From a checkpoint of a small transformer trained on Wikipedia: a variant of SOAP for these matrices.
Each number is 128 + 24 x the weight over its row's rms, rounded and kept within 0 to 255. Layers, rows and columns count from 0. Numbers have three digits each. The size before them is the row's rms in percent of the matrix's.

# layer 4 MLP up, 1920x320, rms 0.0973, rows 1851-1919, columns 240-319
096:110136174087121123099139163086183115134116114118179152138151084142142134105134119105097118138150136167173155132148143088168142159105075109113146115142098141142139073084116109150111198079132150144084146115123140105100132135142164098120172105
094:138108134158140067158130133149106147099133156125128142101101125121161111136126160116136110142126076131130148156130112097164141126151150093129120129147110131129144127129125101150135125155095126099129137128131165101117169122134103146143154113
108:129149135088145132127137134131150140091132148156149152128123099142129112111127087107136143124140141133093102153115091104134126095121159137120125103116085138131166111150111170134124143122140146110139133138126110136094127114172089120114108132
093:098136161158062123116138124125117118155100104096140154078145155100110136142137122157115159132121144139133130095121127131154132107142110132097082120127110130122122119117132110096174147137156153102100126153152128151144115133088109110162149105
095:110137126151144108078147144108124138092140152117089129127131121141158102157104097108148108211094140154099139115157094119148121133134138124158088158154160106178095146118116117127119121135128127155142139118152125123124110163100138130125157148
100:099099124105147144146122179170098120157156105087079108150126157109156066133150110131118125103159118100081152125135147136149178159126141141100145186081102183097124136096131160146145124143122111124154158135145077127185136131110112079100151163
106:153124079142186121151096095117105103171110065150107164163149106086163112154146113130169110127122099132105132124165137166108089089116118100139129103099188091127172135122119126141087120104104158101092138136134119148152166130142126121130141147
093:109150150126165080163133158147087110154088158137147118120141128140128161101149098130117105141093091106105147131101135148121128115161140174153123137101126097127161121059101092128126134142189131137091145118170131112127124164103153111116133143
100:112126129110100154111146098142110138168108155120154137124150153173125153151113132115155148119170149145162124126108109117136128115163133166139118138129155096105149146080117165164137127153112114140129140115168157138123131142161138106125128137
108:124109137155150110106128063120144079137128157164119168096110090129120122138113125124166140136121138135083151063164122150114128112139119144167112108141132114141139161094130132147115163094125132133141175141139155116144127144108130147148118137
097:092108130137098093161114080160138130107170121072151135137153133110142093133148165150078135092140158126123157130179139158127124109111105171107115164109140132151142077109130147134133161120135104138146099102147115161182126131165146133080147109
097:128140137125126128131124153129149159131122203155148119116132143114149144126081120123156092156117122118099128136143141089111095110094101138127160171105109156101151128117106112122089117137135120120154125140142140107142091102110153129134164107
119:151118108099150114133101139148151139150121159115183075100150180145117140138149132126121139134098134123133121125172130138110157150131118137139144140122077125130117121110156159146168148135167135135170146120140121125125147129135161126130095084
091:142125163118140120104108119115123085144164120107113089110119119178144094147140152134128145163145158112139144141157113151126155091132131154125116110118127078119146118138139108070131092144158141132094087126141141140143148143102143119133129155
100:158138157105150149143139107132086137160118172142130129155134128086118121127143100148118110145128123192175131111156116175115101073117094121125156131139109094105199172152113132125125115122157139120136105135145135134168148140119140083126138117
110:113130151091142130124155096132148129121104150128096135123161141135167091124119101151144112145147117137103095145132125129125082101119112104154091146165154081124124097127117122133123106115162153133124106120186121121171122148125112167112111117
099:140155118131128172111167109123146106138091082090115158098124142161130098159155156142127076141196150154128095154097138111116155097127098148139105157160115094106127138155130085100143117122161138115110097138087129115121131129141093167148138128
121:129095127160095095128148160138155101112157145107132118107177147119096131139127098147144140113139136124124100109131119122129117125173116174128154148116109148111133139120109143101140123088113161140113141086187135178143112161162130099115100093
104:128156170086113132120137096139116141127104123106134113124146073092080110147099138126110135168142070093158105166126119140133165187117092120117116064098121153112169134123120145129168128144154103155134125148131104112125113098153101098118150125
109:136146079121183190123177149131144100122116142158144145108131089136116058126123122117131142123123142113160138141148087147127139127127119137136098190143087175143140100133124175124172130129113145163105116168117106134168132146151156116138094154
102:125161122153149130175129130118131092179122190101126139134137130160120108132105132139139116163101139113121149106129163156164108128114131157103114105126164119136131127124114178124137140117086083122094107115113119151128121077145139131128145121
099:128149124102145116132117110132110109116101162121108085126124141118142130103105120176125094125146057167140131137107085131139150167120110091106073084113118139122099123143105142161120113106093141141144104124108158133132126163115133158147141140
091:130167174100139104123154131134121151124114096136118138163162095085088115157116140137170147114135112152143117162142103143165147171082120145104102136158137127123132154115127152097156169163165135131130126104127098098082149115074136127127142150
091:127159094083127119121174093133096056140125132125149102127165140151109124160133135140117076145113164106140087108140110116078141147108104123131135091135142112185149200183181086095141117149110115164144163145150142153139137136151134099126209131
097:138165138163147095129116144133083093182130123142119079154086096134149164127134098148148139119132125136133153120129144116078116059114147093151095099164128085118113113072146148114122146151130121111081164157122164117097121128065146117146121170
096:147109097122155169111156111145143163123123156126099111127080150178121166125144142126145099112126140105112157125132141104115117160181129081090111119133143126154124159124129109060127162132106126102143135143174165112110112108123114140131063128
085:135131131120182087135103170129149122137090154145180139134128109148119120111140116099149167089125089103170131090147133157095090128115109095140161121129101132132132136127136140135134123110130141121111100130144117157141089074117087130114057178
107:126152165158132096111124161163194126104170128143112126116127098143137137114107133127108100145091126141137184115140141118153133156169120147150124108100125148127147123155123147148113075125105071148113137077094079076130122106129142136115136101
091:106104077111096113119126103121125130143092140137116136135100101123142120120122098148100111098169104112130143133156147098141108114067161063122088131153144130131121172149130104096107147110150142159108110148100136119179085123148160131139155095
101:146109108157098116121141149171143120132129099119081091125161114091104112145168130124129156131148123131095160086098126098104112082149119112155124146121125149135112111106127168106105141122124144098134174127138149101133143125154126075136136147
100:153102133133168138152136115144105119162128132133138105111082113131143168121120152109120126125148144129143129099075165130223124118133131100174105139146092109111125108123144111132125128151122102149109167123120110153133120124131140124059094147
096:129133140122126095131109137146161117150132150074125124129115144115159150107163140167123165156175108079124148130088139127129131094108123123141133138129146158152094145148111117110117099098122107121126111102141136139139133144158127162123126103
105:083104115129131115193136121088151107126095171108109102114120145099091095153137107110113139144144095124142106143120111139142098123142097172123160132128168150107125129121127154121132141120119104128106097107134143140151166137169100143152125119
101:136154116116122132149114102113116132136109097147137146138138116127106096122098124102117097154094120124109143131137164130146134145124147139125127135148124102142136102154134142119112125117130161106127086077095109153141139163124108095112131125
088:110105150132170149155117130112161106106116119082139110107147137087108123135140138138188099198119085125146127134148129178126143112131124095115071124125126134102132147124093126124100125140127142121105126115147120123143151111085148114110121087
102:099143147134079121113156080139143121094144132133109140160107113165127136145139116147101118125146126126158152126102101098127148108132119144150160118102134128143143111155170082127154074145178117176103159141119134159122103168147110101104152124
097:097100094104088109129169118160125127105146119114109120133109161171163116137124152112147089068137172139109081140122152161076121094131123122122153145151109154120094173112116115097095146122155130108150138140163109160101118162153129170133151135
096:108137177159103113149128142122152082128118104081101102149120143078133121163144145121194105120146164142119132158199125128113089097128125135174116146132169116126098150153145077134130170118116099136086072144151098095177165116139144122106139144
088:146153153151089118124136152110118129127154181145101117118101150160101120132107144104148111138106170083130112129155125135135090117124086080118145140112093128117138146084135158110139115189116170133122119119136073126151098094135146105111135136
107:108123125128123109150139134149149157114127144127123171096120151142104106120155129094084141138099099106125156110111116164129092129145114139134119152158182099115149119131125154127127097164126142106124127142125110121095141134132141144168117103
093:093131113076145113111131139122105172148147101123130096100107085115102129143148065125169101189110141113067144157155081177123165138123136128151117113136152166149121138116138129122128070137133142143138129124175113106162162158112153116160094122
111:114103104095138091119136143129139114127151109143093121132095099119098133143126144174076104129134110116147137142117119128148106119113129130111138134081118155133129093090121190132129144124118126145160157099149123131121115136131088164147113181
090:130057156119148139126142108068116084125155170109122094130083137140117123202144145107121127153171131134109090180162172144110123097114117110142140136163094089127116164115112145094118133118123122146131095136152155162147175124128153164123119107
106:111162118132124115145132151123119148163146168108158122136137126136142116125137197075131143114095169103119117146098131104118106119175083145082150137154109125147101149123116101135092124097181109142163102107145174167111083125149135142144084130
099:114126099134091114124161160160133126113118115132109124153115165153123107118116113121102117158106113093157108166133136112106112132122103107125151122108108103136147119146147104093107154128095139143151150078127119190161141134110187135128155183
103:145090160133113097124138093148124123144119175138158175113171136149134107163110109111146134143143102149134162105125141115150137109109098152115130129147158164153139128160164122132163140126174109138122063152107122135157133162094156127140143090
103:154115145119109114091122131103161113136128157124150123136101105089102135167137144176166133138135134150074141099134151106157148116102099115155112111134122139129115172170111148135122156167085135116120134128112162143175138114181138154100157107
108:141155104100141157140175141134138102133127128124116143097117137136148148127119118136182099166141172168112180169137148149159157131167125135133109136154138157129126144200125140127132111128136126147141118142134085119130129104138150083089141123
093:121098140113167127123136150104163117132115155183061133161108142148101088160121127128138188127118076170109115135109135154114111114130145091152103155142118078122123068139103112107131140131123141142130099100135123105136132162126115116133129137
086:172120118101183143150184134115136153112104162095137123183104131134107135155092147083090142120082184104138131098117123116083122151127122121144128125111125122127142114111128154082121089101130120096107132153142141117098129141105128146134155148
105:153122125145127176129129130117082116134131091162189158110118119095101117110135128110136151126092143109162110141156145139129117135074157157154125113105100153131136135115147139090144125107124155123191156109155117117093122161170155124097126157
100:118115143143130100128111130108141128086137182158090141137096157115151137098137097070140102124121137103105121138149126129140128111111128118105121130130128119149135178096147103108137135130142135129120143113179142170141128102124123097162159130
103:097165140109152124110141077112106142159109121125166140095121149129102147121142194142137136162100076133124112162085095121115127165146141135153104126148175142111117107115123148161133103150116095124166098157127116157140145114109098123165099152
095:137113123168095182147107127109122100117123144120111127112111192145132102127124127151120106118113110115151150103161113151118117133120121156126131099133105163094140123135093119114125134106125139142123140120122181111118136129069088082108162161
099:113108114119098118131128133225156106125122171160133148145147128168171156155111148107169119180170109165128109124180120106084129102153136190133121084155116163106147146135102151122114146141124103150127094106132152190126152150105122144126121136
098:164152133144099098141159133173116085064132145155169161117144161146095121138089119153142161121180145163100160114092115103107105122116160153143092115142151121171114099104108124119136150093135127123142137122192143137124105159123154151151143125
089:139149093128123151156167118164116107083102127124143095122105080147145117117166102163128135159171124159146134169162132141105182126094133107158120145126145130154145102083143159152086105124151153143122129138148168126126149157108096088164124073
102:105100145145138097118159126201173147137116119128168120141124117133107168089156144115138126150133045148146097125130149114144124146130121112133128133148148107123172127136100075139108141099121136158090146120158126132080144100183090146130107148
096:117112154125156143105134170121097152094139119101140140102159124116127117151103120108199127088143127144137134130100130113121140128135115165136094131114108126168141121114132138141139128172141167133125092106097126129153084108130109096139136154
098:130150167105182113143185138141145142159085157173173119165137105142129119137114203108167123143140118161125091119138113143116166109128110159114108126115140086130131120155120113165108177129156110130147103159123142149104112095130144163128130139
105:130153128138119124117122109114078129150135120111116138148156147106096153167127165076119082106157141150144121085163129125112086084104122102135118160121138117137098124126115138079124150152114096112135092108102158125141116173156054141173132105
094:139155133089165132162104115150124094127111132144129166138097158119129113131114143154120123143150128099110164143152084195114121113130105125162113124108130151136095155144141151171112173146100148131146115143159161168132147114132126112114127148
092:093123090112115137099134103134145141180141149093087140097121108174131144114121107113120133118137135110097148138124123133118145126108130142138141104121111105086140144116074136061132091126086143189121168126112146122132107132115077138135081150
099:160139153111102119134113119098093133147127112174110176154152124137107123148114116112133135153164136132150144123176125152104116127144134144113124129147116127133127105093116141131111114125110157110130108125157183117132132114159140096096160169
095:107146084127119111119106108123158130159116110103158132162098084168158145086147135126147139152139118122176133144122120155151164142127138079138088168123104119136139105113148159107088089126124144137101129128099107152105172130114142118133148148
095:089170107138149120164163112121114120127126082130142095139133116149116160122153163160163080117111127157175095141128143099155068097143127132131137125170094071104136114091132095128119103111106131123115109182148145119140124115083095163090131128
111:133132148127120158147108109166100077167132151124107126142110135111138132125162100149096152122123104116120121140154156162116118096117131122150136162114100097130108127070149098132138097094150133103155140141146139155125116121149177103132101127
098:113086172169138118116156144138152130134115110089094129132101114143094109134142138147142130133103119134118142084131187101167133130118151079109122137168101150140138116114133112115105140097088091115084124126147132113068136092109139121125171107
095:133135103084132133209102134142155146095138120130118161102155124082094145105160135077138114120101141115097150135140122172128162134126082102130119121125125141178129141133086141099107129123130149145162105119124136079130125113143101155110128137